config.toml
n_layer = 13
d_model = 96
n_head = 3
n_kv_head = 1
head_dim = 32
d_mlp = 576
vocab_size = 2048
activation = "gelu"
norm = "layernorm"
norm_place = "pre"
norm_eps = 1e-06
positions = "rope"
rope_base = 10000.0
rope_fraction = 1.0
qk_norm = false
attn_scale = 0.177
bias = "none"
tie_embeddings = true
parallel_block = false
init = "uniform"
init_std_qkv = 0.0586
init_std_o = 0.0
init_std_up = 0.0586
init_std_down = 0.0
optimizer = "muon_variant"
lr = 0.00577
beta1 = 0.95
weight_decay = 0.045
lr_head = 0.0085
grad_clip = 1.0
warmup_steps = 200
schedule = "wsd"
decay_fraction = 0.619
decay_shape = "linear"
final_lr_fraction = 0.05
batch_tokens = 16384
seq_len = 256
doc_mask = false
train_tokens = 94190000
steps = 5749
dataset = "wikipedia_en"
Each number is 200 + 40 x the weight over the matrix's rms, rounded and kept within 0 to 999. Layers, rows and columns count from 0.

# up: layer 3 MLP up, 576x96, rms 0.193, rows 211-246, columns 0-95
# down: layer 3 MLP down (transposed), 576x96, rms 0.0713, rows 211-246, columns 0-95
up211,89,158,185,210,165,283,124,160,254,189,221,275,223,179,160,70,142,194,216,187,200,150,213,173,277,216,208,230,216,224,109,156,163,168,175,267,237,245,229,312,240,214,279,144,156,235,221,190,241,305,266,170,152,169,144,142,162,237,145,219,203,259,218,196,189,100,154,147,225,220,203,145,266,49,262,171,304,172,158,222,145,126,206,202,245,188,192,249,192,179,220,258,235,244,180,254
down211,248,187,190,256,181,167,190,183,215,214,209,141,235,225,106,233,169,220,189,166,213,131,198,207,127,126,216,152,273,224,189,234,186,230,223,229,196,213,170,261,206,145,111,276,190,234,213,141,170,186,175,247,235,200,255,210,310,271,306,224,278,137,159,169,310,189,224,166,246,252,178,297,202,155,65,231,126,208,199,205,164,131,72,136,230,136,202,180,231,192,188,149,153,172,273,218
up212,122,82,196,204,175,197,188,138,208,203,193,156,246,204,198,193,234,204,207,218,160,167,175,187,268,170,277,158,207,154,157,145,186,188,182,153,246,146,215,159,281,179,145,182,214,150,162,195,226,170,194,221,221,217,252,245,197,232,155,165,199,226,166,194,240,178,125,235,234,198,224,238,215,198,239,268,223,209,201,315,220,230,197,198,210,270,207,161,219,196,175,244,175,232,171,248
down212,199,132,287,272,225,189,203,207,214,264,201,239,163,220,211,213,179,224,202,273,130,137,226,260,226,196,212,169,137,219,192,255,238,204,171,201,204,206,205,188,239,195,141,203,149,136,252,117,166,163,247,201,103,179,197,147,203,149,103,133,186,213,174,189,176,195,206,133,209,316,264,179,206,278,257,225,206,220,183,197,212,169,205,264,121,191,260,203,213,212,158,166,226,202,249,263
up213,216,164,177,155,159,229,165,166,204,270,217,172,211,248,180,277,294,184,189,171,175,213,183,203,158,228,217,177,175,171,243,185,136,229,185,183,172,221,203,252,206,200,147,155,206,196,148,195,183,170,158,183,210,245,125,227,196,197,216,200,129,179,258,228,130,226,139,285,267,215,166,289,200,214,165,203,292,242,211,146,232,210,292,156,170,182,190,204,180,219,204,263,228,258,190,218
down213,203,195,195,178,220,246,256,214,224,141,234,254,178,173,164,181,198,236,250,255,217,145,228,147,231,167,194,257,260,231,208,231,197,112,175,261,137,188,207,222,233,193,221,138,216,242,211,237,210,150,317,223,179,215,101,176,209,258,211,213,250,215,163,193,246,174,164,152,193,215,239,153,148,183,178,226,136,175,197,173,236,197,243,214,117,153,210,216,153,207,167,133,200,127,259,167
up214,175,220,174,205,243,168,184,215,190,106,213,211,190,240,166,169,196,208,138,233,181,184,201,177,138,163,181,245,142,180,147,239,147,250,259,208,253,138,226,207,233,166,219,116,207,219,223,216,214,209,258,269,209,190,259,221,164,209,292,202,172,243,237,196,216,218,259,210,149,216,222,200,232,191,239,180,205,199,219,213,189,155,191,208,188,221,191,247,172,217,243,181,195,220,190,189
down214,208,182,219,172,191,171,222,209,204,261,204,156,211,139,258,153,173,206,232,233,177,164,251,220,204,199,220,139,218,204,219,162,241,115,204,222,161,271,258,191,175,229,204,231,214,233,195,150,192,198,183,183,158,238,167,202,182,197,157,170,206,169,212,167,133,208,97,220,301,231,170,138,204,190,224,254,212,233,243,154,197,214,165,166,224,196,195,191,240,196,246,210,192,160,240,234
up215,216,293,169,181,224,259,255,224,255,116,183,206,220,195,234,234,204,145,235,215,197,125,244,171,196,235,239,225,224,282,187,267,219,165,182,229,189,261,148,207,156,181,236,196,125,157,151,220,189,200,183,159,214,163,165,189,188,78,155,224,191,202,228,247,145,193,191,210,263,249,224,248,211,204,154,176,237,167,194,212,183,234,231,219,110,139,171,198,241,164,196,141,188,171,255,232
down215,166,219,181,182,229,268,145,234,151,227,201,180,173,204,155,210,224,250,172,201,243,174,186,249,185,192,173,256,184,156,159,170,192,246,229,184,218,76,182,230,165,194,136,191,204,167,205,191,192,205,202,213,216,169,164,135,182,266,269,244,221,151,245,202,217,249,213,112,208,299,211,218,250,235,228,235,233,131,234,222,214,216,198,157,118,157,240,198,140,269,169,176,167,188,178,278
up216,230,202,158,234,213,237,212,148,174,213,139,172,178,99,236,184,170,205,192,154,217,205,210,151,244,180,253,210,242,208,244,226,168,198,209,206,234,189,110,253,205,191,172,227,236,203,240,205,179,183,248,254,181,164,204,161,244,168,277,251,244,189,221,169,189,242,175,237,161,136,180,128,293,88,183,142,290,217,236,202,280,259,198,134,213,262,264,131,160,215,255,208,201,137,144,234
down216,253,222,170,158,150,210,139,198,197,153,259,228,115,189,214,165,197,248,243,171,189,246,200,249,202,178,247,160,205,230,212,186,222,252,175,273,181,156,210,176,208,184,218,149,253,157,203,158,187,268,230,99,150,203,179,187,147,214,255,184,95,268,182,177,244,193,181,177,224,271,207,214,92,195,219,196,220,156,165,154,209,250,202,191,145,270,248,228,290,229,141,187,192,277,248,172
up217,159,288,198,232,229,213,150,185,209,181,217,171,219,237,224,230,164,237,187,153,251,223,149,200,149,199,194,247,236,203,146,152,130,134,217,255,216,185,235,174,206,122,197,196,179,225,149,145,160,205,225,212,270,166,256,217,216,131,233,219,212,199,175,286,140,202,233,268,282,149,178,198,304,250,274,147,209,201,236,172,208,200,186,152,158,132,231,189,137,261,177,163,177,201,235,158
down217,225,154,257,223,184,198,258,198,265,197,266,213,214,167,162,112,235,183,150,233,177,146,214,174,190,210,161,144,160,248,229,234,224,168,235,217,269,211,270,224,190,192,195,232,203,254,120,216,184,178,198,154,201,216,137,142,179,222,290,212,249,122,243,247,176,219,239,193,173,177,157,217,168,139,283,217,198,283,120,236,187,138,147,164,211,233,172,181,174,188,219,203,266,186,175,137
up218,299,248,212,186,188,175,156,215,229,190,259,168,160,246,195,153,202,229,282,212,122,188,213,117,260,238,201,150,140,188,187,172,207,200,232,253,129,255,189,197,222,197,235,225,197,190,169,255,297,188,209,160,267,166,231,165,209,143,247,152,258,213,142,174,238,181,208,220,243,142,205,178,226,163,221,286,97,224,280,249,107,189,203,151,170,256,146,262,177,180,183,178,203,186,159,199
down218,137,211,148,246,233,217,297,157,182,227,239,284,256,195,193,303,180,166,106,211,178,170,236,222,183,230,169,227,198,209,225,281,164,269,213,250,215,186,182,178,224,158,186,234,300,146,161,126,212,172,237,176,154,213,213,194,185,248,212,182,241,183,258,143,203,187,223,212,80,236,204,208,154,241,137,178,195,259,159,100,221,141,192,144,147,235,216,210,243,199,200,162,245,170,222,141
up219,214,179,202,135,185,210,224,175,227,203,232,186,214,168,155,239,201,172,187,210,218,209,215,209,195,164,203,208,202,157,229,218,218,232,229,227,187,197,226,190,223,219,200,236,249,301,216,134,183,213,186,194,159,237,187,198,114,196,225,155,232,190,185,188,204,189,236,205,151,166,159,232,171,182,232,181,200,188,172,193,147,191,187,217,288,232,165,281,184,243,215,141,185,179,236,245
down219,240,176,229,282,216,232,203,220,191,239,146,208,211,223,207,175,168,217,196,194,167,187,171,156,215,265,213,246,213,227,193,194,188,111,187,202,147,203,181,201,146,171,171,181,194,200,223,232,176,164,194,197,253,183,245,187,298,147,224,175,194,215,175,193,176,198,211,244,241,253,196,156,237,251,153,209,156,160,232,206,229,220,219,175,142,196,167,173,198,199,171,272,214,199,172,186
up220,178,270,164,151,238,214,198,225,236,149,193,210,128,169,177,188,205,235,309,189,259,212,189,133,197,181,164,136,194,158,135,213,184,234,187,226,218,195,209,243,213,224,130,203,242,237,160,113,178,230,237,193,162,158,193,216,133,203,194,168,218,221,187,158,194,214,228,275,216,207,165,210,177,233,228,188,274,206,222,207,164,203,256,114,236,192,200,131,183,242,242,188,176,226,238,242
down220,188,171,237,210,232,151,165,182,169,258,211,235,213,266,216,192,162,166,259,209,230,208,158,241,133,209,137,172,254,197,246,205,212,197,166,243,168,157,157,177,184,271,195,210,203,222,175,229,187,212,203,183,224,161,175,228,233,136,232,234,249,199,218,126,231,201,218,190,301,163,241,226,191,237,157,229,201,233,191,187,275,219,119,217,144,214,126,163,172,239,156,181,136,253,156,229
up221,217,280,203,136,197,244,252,200,199,216,211,219,142,181,230,152,247,228,123,287,267,178,270,133,121,200,223,253,181,247,130,203,203,220,150,248,262,95,220,124,212,126,243,170,169,248,227,244,200,140,235,135,189,146,196,176,212,209,162,185,82,185,231,234,182,202,167,259,228,270,241,168,222,205,231,138,187,153,205,261,197,94,189,288,219,196,256,199,268,186,249,197,213,141,105,280
down221,203,209,278,149,227,178,166,270,227,275,214,221,273,233,149,196,216,219,195,140,159,232,205,194,176,279,229,200,213,151,291,236,238,153,168,142,189,186,203,185,207,246,171,202,235,177,191,148,230,174,236,212,207,234,146,254,168,291,197,166,283,182,208,146,214,127,177,94,227,219,161,160,148,118,236,238,278,225,172,90,291,220,198,207,179,192,172,157,218,200,261,108,140,282,218,110
up222,152,153,159,193,230,191,228,214,120,165,163,221,238,235,229,193,128,148,164,250,233,218,210,177,150,177,187,222,200,140,185,244,194,141,172,195,192,159,242,240,213,186,184,206,231,244,289,165,168,244,212,186,229,141,190,193,181,179,193,226,256,203,255,259,218,273,209,186,263,176,232,240,195,164,164,170,218,157,192,198,185,260,232,232,192,182,233,178,199,171,148,174,140,227,212,274
down222,249,160,234,126,155,209,221,161,173,242,206,182,135,212,261,264,148,190,216,213,205,158,216,198,203,224,217,221,236,149,170,207,248,67,172,206,226,155,189,190,205,186,186,180,173,224,196,200,272,186,237,177,211,189,187,242,172,241,237,166,171,150,245,203,249,245,264,152,184,166,237,203,177,215,261,200,176,207,174,157,270,254,258,192,212,187,160,113,191,204,197,254,220,113,211,168
up223,164,275,185,209,192,217,229,209,186,211,272,207,197,243,216,242,189,159,232,198,164,158,257,184,224,64,163,208,241,278,191,181,217,255,208,146,258,187,145,249,169,106,242,195,169,192,197,302,271,208,157,211,210,162,237,126,191,198,177,183,203,110,146,251,193,198,187,187,261,178,236,214,331,206,168,251,118,157,238,242,162,189,189,203,176,139,183,176,181,146,195,229,152,186,308,166
down223,272,245,168,281,254,185,166,173,94,155,230,174,226,183,135,182,171,177,275,188,108,209,149,191,248,155,217,180,198,253,143,230,187,174,217,239,183,186,92,87,261,80,174,180,245,226,157,192,179,174,216,240,217,266,199,205,157,311,189,239,218,159,240,189,221,226,253,254,136,229,174,154,193,241,226,139,187,264,222,213,260,289,251,192,136,170,271,211,190,229,175,100,204,234,239,274
up224,258,212,248,166,168,194,214,218,219,111,188,134,240,190,131,149,189,209,239,247,192,232,223,178,130,202,195,195,163,145,187,217,271,190,189,213,115,178,258,187,281,244,172,245,250,237,215,154,231,209,142,188,172,175,185,126,212,251,156,144,217,214,223,58,227,213,197,180,185,184,242,202,234,161,218,159,218,224,179,221,237,204,221,250,168,281,189,205,200,221,259,174,211,151,194,229
down224,249,279,147,142,254,233,144,233,186,177,187,261,192,209,187,172,251,188,251,169,172,222,195,195,241,200,119,221,242,116,201,227,179,215,255,252,217,157,190,164,170,182,189,123,209,205,208,265,196,129,199,179,243,174,232,208,99,251,133,254,174,212,190,247,275,256,217,161,200,198,211,209,169,129,243,235,195,216,219,278,183,147,228,179,144,236,197,229,141,148,185,189,211,153,258,160
up225,225,221,178,194,141,164,268,210,168,232,171,169,170,190,228,274,224,187,239,208,209,199,203,194,124,156,193,237,176,141,212,144,238,204,237,269,166,177,196,145,202,177,181,190,192,226,184,172,196,213,179,175,209,171,232,150,208,153,254,190,245,180,235,209,227,201,244,189,213,200,244,245,217,191,201,195,173,183,204,202,187,183,176,247,193,239,178,268,208,191,245,235,228,171,219,165
down225,177,192,242,234,188,247,205,198,201,206,183,256,213,252,186,132,186,191,189,124,264,174,219,184,204,172,200,201,280,159,155,189,188,154,188,184,271,216,187,198,211,199,259,201,134,186,210,188,227,224,181,230,230,150,227,197,233,153,225,173,156,173,207,146,241,217,211,153,261,191,201,197,221,232,212,197,169,188,211,172,206,197,158,200,226,201,197,198,215,223,260,167,189,202,241,205
up226,151,182,118,184,215,267,161,114,264,190,241,176,110,216,199,189,277,273,161,184,273,192,145,213,236,156,197,238,240,164,286,150,154,191,174,147,208,199,238,194,240,157,226,226,162,178,215,206,232,213,203,262,281,179,259,191,236,214,231,187,235,196,201,242,188,158,217,241,230,107,169,204,204,184,139,228,204,154,192,260,181,151,167,145,135,218,220,207,237,254,156,187,189,172,254,154
down226,290,232,177,186,210,168,112,238,158,207,228,226,173,248,217,228,210,141,202,225,240,248,246,198,181,269,166,147,203,183,209,62,227,214,242,237,118,237,256,178,245,84,136,245,226,216,187,152,205,193,186,181,158,157,211,198,164,190,247,184,217,126,170,220,237,220,252,294,212,172,191,148,174,233,165,179,180,241,162,204,142,184,239,253,237,225,164,262,177,189,201,209,203,247,190,207
up227,166,218,171,287,170,160,197,261,173,213,142,223,218,252,231,181,122,259,101,123,198,232,211,140,198,190,276,185,185,231,219,230,169,189,203,269,155,173,245,292,216,157,124,204,214,251,186,212,209,212,201,194,208,219,180,228,142,255,181,236,146,162,171,260,314,149,188,217,283,229,315,165,202,218,153,235,186,251,194,171,241,241,178,143,176,228,168,272,190,232,203,207,141,151,190,131
down227,219,115,213,183,208,150,169,183,212,229,212,261,230,87,167,189,267,259,200,178,105,243,221,236,259,177,134,223,145,176,232,141,218,212,171,226,208,215,268,144,135,289,195,250,160,107,159,175,191,220,202,201,231,187,241,144,241,181,223,191,220,246,277,184,136,213,253,123,185,202,125,260,185,158,253,177,235,221,235,231,204,227,206,173,265,209,315,211,158,159,171,189,199,190,223,186
up228,191,200,108,141,187,182,216,179,219,196,204,263,208,215,180,200,162,198,203,177,177,227,188,158,144,215,230,185,220,212,256,238,150,219,166,181,200,214,234,168,260,241,207,194,137,167,215,276,189,203,256,199,222,183,177,264,219,226,189,268,249,227,193,169,204,178,141,219,239,228,237,190,198,144,154,246,170,217,215,206,181,186,241,151,234,244,192,185,210,208,180,182,223,220,176,149
down228,196,186,192,189,215,232,188,183,170,176,221,211,107,225,212,171,198,222,190,214,216,271,194,182,191,187,248,162,268,217,188,237,160,203,197,202,162,164,235,158,167,221,201,95,239,199,231,212,232,184,213,178,173,179,169,187,264,239,294,189,187,207,253,247,214,239,182,158,228,171,233,219,133,202,215,231,134,152,233,197,206,230,176,181,237,207,251,144,183,196,225,211,150,219,152,243
up229,190,179,178,164,250,223,209,176,238,208,194,203,195,177,192,95,277,218,131,228,178,216,226,174,169,176,183,188,167,195,269,166,250,257,134,178,266,153,195,179,181,262,200,203,180,183,172,205,269,210,142,207,204,200,198,162,135,220,190,247,275,239,176,179,252,179,135,231,145,176,183,255,218,216,151,192,204,210,213,225,275,245,273,228,188,167,172,254,219,197,259,149,146,182,199,219
down229,242,175,165,287,222,238,140,149,135,262,228,214,213,171,249,149,178,187,123,177,189,158,176,188,216,170,130,201,135,212,216,205,203,202,265,165,220,246,219,202,202,147,174,196,238,166,188,156,228,210,206,210,232,223,183,276,202,276,131,222,245,196,230,229,242,95,174,227,154,305,255,161,229,224,180,258,189,167,101,193,223,238,221,151,222,177,253,120,165,200,247,153,215,251,219,176
up230,144,299,218,222,191,203,233,216,201,234,203,241,159,188,100,279,162,170,194,133,219,84,221,221,128,126,236,138,197,152,230,143,192,219,233,170,278,194,165,220,152,202,125,213,243,179,205,174,212,239,110,206,246,159,144,201,150,213,239,179,203,177,203,211,207,229,226,272,168,127,209,161,251,137,282,189,244,230,223,163,258,268,229,253,206,216,139,232,218,216,178,244,189,229,295,178
down230,265,151,185,202,210,234,246,223,228,243,185,169,282,187,206,184,163,257,222,207,238,223,157,250,163,238,199,258,135,218,163,295,200,111,149,195,174,222,287,183,212,291,214,129,138,163,231,289,165,185,182,122,100,271,233,144,255,212,158,239,204,290,222,170,176,188,187,154,229,301,168,203,231,179,176,204,231,197,192,262,140,193,159,174,160,128,193,135,182,230,167,198,288,233,151,247
up231,206,228,289,205,174,148,184,225,170,210,156,210,161,181,178,140,221,156,111,247,191,214,179,245,285,244,244,233,202,206,270,122,226,260,196,206,199,195,169,241,233,184,145,164,125,283,134,211,173,280,208,201,237,176,244,281,252,185,185,181,199,295,195,263,136,244,171,165,223,92,204,242,204,242,146,166,171,227,169,234,122,176,173,162,106,181,182,106,170,241,212,174,183,237,177,226
down231,224,190,218,154,200,235,182,147,202,235,106,186,188,195,255,220,196,199,207,239,203,168,166,201,197,215,278,119,229,159,267,212,192,185,237,224,217,275,162,173,179,204,177,167,260,236,201,159,237,126,233,184,215,248,207,153,241,304,169,184,193,215,209,80,201,268,238,206,181,200,210,239,73,224,183,185,165,150,186,148,229,185,131,134,264,215,193,245,236,182,248,248,165,190,181,238
up232,214,222,220,164,217,265,139,203,195,289,193,116,260,123,196,233,165,251,170,233,210,154,216,216,291,129,227,268,265,231,248,174,217,232,236,119,218,209,222,178,192,249,224,250,242,160,209,210,213,101,226,194,261,166,167,241,264,134,163,168,185,193,176,169,248,177,213,174,216,232,159,187,119,203,217,174,218,216,183,228,161,162,125,190,205,270,143,161,187,244,103,181,155,225,215,223
down232,192,176,153,174,231,134,219,190,217,89,234,307,284,220,203,164,302,174,199,112,225,196,111,205,135,200,193,149,209,173,180,216,209,251,170,296,212,163,191,155,172,158,147,214,198,261,205,157,229,233,202,249,164,183,232,155,210,187,208,215,238,170,211,197,156,203,236,201,187,254,219,274,179,180,229,226,155,246,187,169,191,271,232,191,220,153,224,257,253,133,253,244,219,165,213,155
up233,122,185,150,90,173,214,206,275,269,173,224,177,149,161,190,233,119,252,162,172,202,190,155,152,156,246,260,211,204,221,212,219,205,240,217,269,221,206,224,183,129,274,227,136,242,173,202,236,173,220,143,201,225,204,257,270,233,203,158,244,240,229,250,214,179,208,162,208,231,183,143,197,223,207,183,211,95,287,231,186,266,216,211,197,166,193,156,221,177,227,201,149,189,168,224,154
down233,301,231,185,221,237,223,223,183,234,221,193,253,244,105,116,139,232,161,174,268,200,200,164,231,199,205,235,146,171,160,190,180,149,227,294,227,236,193,205,206,201,149,177,165,177,194,185,121,205,176,184,119,163,210,234,198,221,282,229,251,268,196,195,182,210,207,252,237,179,154,205,197,91,184,220,201,176,228,157,179,190,191,127,190,255,227,270,93,221,175,182,195,253,200,196,245
up234,287,195,149,202,242,129,135,230,221,180,230,147,220,267,237,171,168,187,158,132,205,134,268,181,208,202,223,168,213,130,220,213,152,235,224,179,238,272,259,226,278,159,123,201,249,208,185,190,201,241,172,191,161,104,204,267,235,192,191,210,231,187,178,216,261,263,233,259,221,152,239,171,248,244,166,182,197,154,145,293,208,234,181,86,144,218,218,236,191,109,166,264,201,178,244,198
down234,165,202,310,185,132,231,214,115,150,265,158,237,152,210,229,259,141,282,194,211,162,229,247,196,148,193,183,241,215,251,190,160,328,181,127,206,225,165,269,169,184,212,256,136,252,157,168,195,135,224,190,128,69,276,169,183,207,177,234,136,193,180,273,230,184,179,238,212,187,196,198,242,218,110,173,177,234,199,218,135,203,248,234,245,221,212,259,194,189,284,195,168,142,168,173,303
up235,255,156,183,160,187,240,302,212,174,271,157,207,197,210,236,225,253,223,156,223,191,174,207,156,218,167,211,236,172,202,230,136,141,215,182,168,219,175,209,175,325,241,178,166,123,231,169,222,238,173,203,222,220,178,209,167,237,183,217,263,192,180,237,212,184,181,192,222,227,139,156,191,211,221,131,233,145,155,203,104,244,200,164,218,220,180,230,142,216,191,170,218,223,182,268,194
down235,137,220,222,242,199,168,112,211,235,176,223,231,179,246,191,135,192,191,248,183,265,218,196,187,183,232,248,172,163,116,144,280,182,149,267,200,165,247,197,216,142,162,264,186,228,192,203,164,188,205,185,208,191,134,210,240,167,349,246,163,197,222,195,201,213,232,210,132,108,194,214,258,186,149,231,206,238,210,185,239,213,238,191,176,221,214,188,186,224,228,196,165,147,180,125,300
up236,138,217,205,243,192,259,179,281,258,222,181,158,205,218,155,140,309,200,204,234,179,244,166,146,188,247,196,171,246,200,225,273,203,196,169,149,172,196,210,209,225,163,205,191,158,205,187,193,163,244,151,134,170,202,206,282,215,235,266,202,131,181,226,138,186,258,227,197,193,165,173,174,168,153,146,239,218,206,233,152,174,179,201,195,126,192,202,206,175,215,249,234,238,238,255,213
down236,182,210,228,160,316,178,146,206,220,179,239,236,256,116,203,211,211,185,203,165,172,202,249,193,196,186,255,177,213,233,171,226,198,274,167,198,275,163,187,166,199,160,238,172,192,199,230,220,174,155,179,211,199,221,248,122,218,185,192,209,167,238,168,267,159,271,185,181,214,160,302,175,288,211,186,190,193,222,198,248,205,187,229,162,119,108,254,173,166,226,189,203,166,144,204,167
up237,173,244,251,174,199,179,120,152,249,256,188,247,267,155,226,204,255,212,163,147,201,159,205,158,140,207,242,197,170,181,150,270,204,165,160,215,228,194,161,204,163,196,179,200,204,179,126,157,280,223,143,181,211,350,144,153,209,148,267,223,263,280,226,194,228,234,225,122,173,189,185,193,258,181,301,204,167,189,194,146,158,203,225,237,221,244,139,270,200,177,174,251,166,190,195,240
down237,215,166,252,243,243,310,201,172,199,208,265,296,251,182,162,231,175,157,150,223,203,176,228,222,184,196,116,216,142,166,239,225,218,136,170,209,186,113,230,324,211,191,165,245,182,198,204,201,221,105,262,127,221,167,147,200,216,213,213,183,223,147,195,187,228,180,182,255,232,214,254,236,187,277,154,152,155,162,127,258,154,187,118,222,142,141,164,270,186,194,190,177,233,263,268,184
up238,200,189,187,233,245,151,275,260,220,205,166,243,173,161,181,214,205,147,215,196,221,165,298,193,175,186,234,142,183,149,140,107,227,236,221,214,145,238,193,211,195,207,128,277,211,201,162,221,146,265,172,264,231,174,111,242,196,203,264,139,172,226,219,163,202,156,198,269,213,183,188,211,243,207,197,196,200,237,233,224,198,208,238,149,208,182,189,170,142,194,188,221,200,252,202,145
down238,191,186,269,230,187,201,207,149,121,219,153,273,235,163,136,172,161,158,214,152,200,163,227,104,190,208,221,216,201,162,217,195,184,294,197,227,222,249,147,190,182,202,185,170,205,166,212,233,146,187,156,171,214,217,193,228,198,194,187,205,334,189,202,252,234,202,214,203,176,226,180,224,199,218,147,180,135,234,209,240,198,202,215,182,186,215,186,193,269,211,169,238,197,199,186,265
up239,114,200,167,185,232,137,200,163,190,173,152,238,222,243,188,199,210,160,205,189,178,184,219,204,290,176,168,265,239,214,191,158,161,255,192,149,244,199,205,201,232,165,263,164,192,214,202,255,227,203,229,235,200,170,245,170,188,170,183,178,238,189,233,293,203,262,169,211,245,175,185,184,250,157,141,255,190,163,245,151,216,175,159,182,208,220,192,195,217,243,156,198,169,218,204,220
down239,285,200,221,228,185,265,180,157,207,196,195,185,256,175,200,167,220,202,246,179,186,233,200,190,202,198,182,154,246,236,206,204,230,160,307,257,140,161,259,187,210,184,179,180,224,149,170,205,213,181,181,175,227,164,217,192,175,272,216,191,155,218,212,102,157,145,187,185,173,199,182,222,162,188,184,221,175,232,167,228,206,249,191,206,172,126,196,244,217,181,235,276,162,223,247,212
up240,183,176,165,208,174,181,207,246,201,113,219,177,187,179,285,220,165,243,282,302,191,208,191,159,182,286,252,245,170,197,146,181,170,177,183,196,253,168,152,188,95,195,192,193,224,236,221,268,215,218,129,215,139,165,250,239,219,212,213,221,183,228,114,159,158,187,223,202,197,123,194,236,235,242,271,149,129,214,279,197,211,191,175,151,239,188,194,188,235,239,235,186,270,226,175,130
down240,264,176,247,261,199,217,199,226,187,188,180,286,149,131,220,194,202,217,198,184,179,183,154,285,186,194,222,162,130,239,153,131,186,217,188,194,199,299,208,200,194,215,189,136,129,191,224,222,250,252,194,169,173,287,188,193,174,255,223,198,143,227,227,182,179,228,164,212,133,123,206,225,179,162,244,220,207,222,283,168,207,220,202,107,207,146,145,194,156,226,166,257,221,314,203,181
up241,227,237,292,171,153,123,142,144,178,194,178,188,225,229,249,158,217,193,163,162,204,213,176,166,198,212,297,239,198,186,212,218,184,230,210,222,166,192,199,226,93,102,189,251,259,253,211,239,108,212,226,252,224,112,260,248,197,157,219,208,241,136,196,198,149,239,138,223,133,124,255,148,144,279,168,203,162,207,233,222,246,193,253,284,253,258,160,146,264,172,212,197,196,255,154,200
down241,237,160,150,265,239,185,286,232,147,173,110,196,149,184,199,241,280,194,104,156,214,186,135,192,197,247,146,217,217,217,168,125,202,217,169,216,146,223,190,228,253,269,186,179,243,184,201,208,223,236,216,151,179,136,217,123,236,302,213,256,210,134,108,228,250,189,154,231,230,185,220,214,213,235,150,196,263,212,151,186,243,209,229,138,147,202,172,270,210,294,179,148,237,235,229,215
up242,225,212,294,178,204,218,193,198,277,128,175,150,264,160,236,248,186,192,222,209,147,205,245,192,229,149,196,276,197,147,199,190,133,220,283,240,205,170,169,211,187,138,226,170,226,167,161,196,195,203,171,192,261,248,239,165,240,236,167,247,189,194,185,237,202,166,230,123,129,164,175,251,152,263,225,152,260,218,178,202,181,129,228,194,146,183,151,222,175,149,211,268,221,150,235,167
down242,207,233,143,238,193,174,141,155,161,253,239,196,106,170,167,195,236,220,216,179,189,190,185,167,140,151,229,152,179,309,256,202,198,145,174,195,160,197,213,140,233,197,186,163,211,258,173,217,197,172,187,237,195,212,199,181,165,208,282,166,189,191,210,220,197,178,226,221,309,252,234,279,183,240,203,154,161,193,169,222,219,268,249,228,191,180,263,208,182,186,204,149,189,120,246,214
up243,212,222,294,129,192,185,151,154,286,95,202,139,168,280,174,245,174,219,199,121,176,160,258,220,239,241,186,268,206,110,218,195,284,215,193,198,207,216,184,176,191,231,151,226,128,230,191,213,181,173,157,200,178,138,239,240,195,179,175,152,231,236,214,259,179,260,187,172,204,288,202,163,185,295,214,186,228,241,284,190,178,173,219,150,210,232,197,189,154,211,264,153,200,219,198,121
down243,211,175,196,212,168,207,226,167,203,199,214,260,190,192,144,248,177,151,196,264,208,263,181,203,196,222,233,123,130,245,255,219,303,174,128,204,160,213,268,188,187,257,223,155,201,184,200,192,236,150,216,215,128,229,171,130,202,228,279,210,190,162,302,146,241,140,202,211,225,205,143,214,146,152,171,245,269,190,121,161,221,152,170,162,219,232,218,242,204,217,201,259,212,158,192,239
up244,176,214,241,193,250,205,260,222,165,207,168,160,161,191,208,211,205,228,236,173,202,214,212,244,195,165,149,190,171,198,191,168,256,203,141,190,151,174,186,183,204,192,185,206,207,230,158,226,200,159,236,191,200,196,165,178,217,211,212,245,194,227,244,168,242,180,164,193,200,190,165,198,237,223,186,174,192,242,190,239,220,233,160,265,180,198,218,239,213,230,198,172,206,203,160,185
down244,176,198,223,214,127,225,153,195,215,168,244,248,256,158,200,243,187,204,193,155,208,193,257,180,220,213,231,223,194,180,192,174,164,195,248,180,226,170,264,170,175,164,207,190,212,161,202,192,187,236,154,233,156,213,211,201,184,173,203,197,247,190,147,193,162,186,234,185,230,219,237,220,190,185,162,203,230,134,243,213,191,205,189,189,198,208,167,201,225,223,185,251,237,185,207,216
up245,200,324,94,272,231,171,243,221,234,190,214,168,203,210,247,155,86,203,198,180,280,231,144,197,186,275,180,144,174,231,224,216,247,176,241,214,237,279,164,230,139,229,204,201,185,133,157,224,199,277,191,192,225,121,158,188,180,211,265,261,203,226,138,201,139,242,187,187,225,149,252,177,283,110,197,161,206,143,163,286,159,246,249,206,162,212,167,163,190,274,139,271,216,142,152,149
down245,190,269,203,209,288,281,164,149,218,210,129,240,224,237,243,202,165,154,193,212,280,292,166,175,155,274,198,173,247,175,272,257,240,270,151,176,215,183,218,205,80,248,162,185,251,120,184,242,141,214,281,127,157,128,152,219,214,241,185,192,215,147,146,203,149,211,152,132,205,195,201,250,221,226,188,218,155,119,142,258,170,238,187,144,155,220,148,117,211,279,205,193,237,151,213,233
up246,221,158,212,214,232,185,176,79,189,157,186,229,182,208,265,202,181,220,197,183,223,120,239,173,158,217,213,138,235,194,166,320,147,195,157,209,199,200,185,251,238,151,165,193,234,241,211,157,138,215,231,152,223,187,184,226,171,212,204,178,161,230,259,203,162,234,233,222,85,172,233,243,218,177,225,195,210,267,229,209,217,228,212,242,201,213,202,206,156,204,272,182,227,194,158,305
down246,258,225,240,199,208,195,216,260,204,228,218,170,245,209,148,250,129,189,230,192,234,159,197,155,203,189,192,197,247,199,168,198,241,225,227,196,248,203,139,184,215,251,235,184,226,147,184,203,246,210,221,205,196,224,192,130,248,160,197,193,198,185,208,241,251,240,193,165,267,264,165,170,144,271,241,165,137,206,227,230,199,219,249,159,133,232,195,173,225,158,133,188,207,164,204,85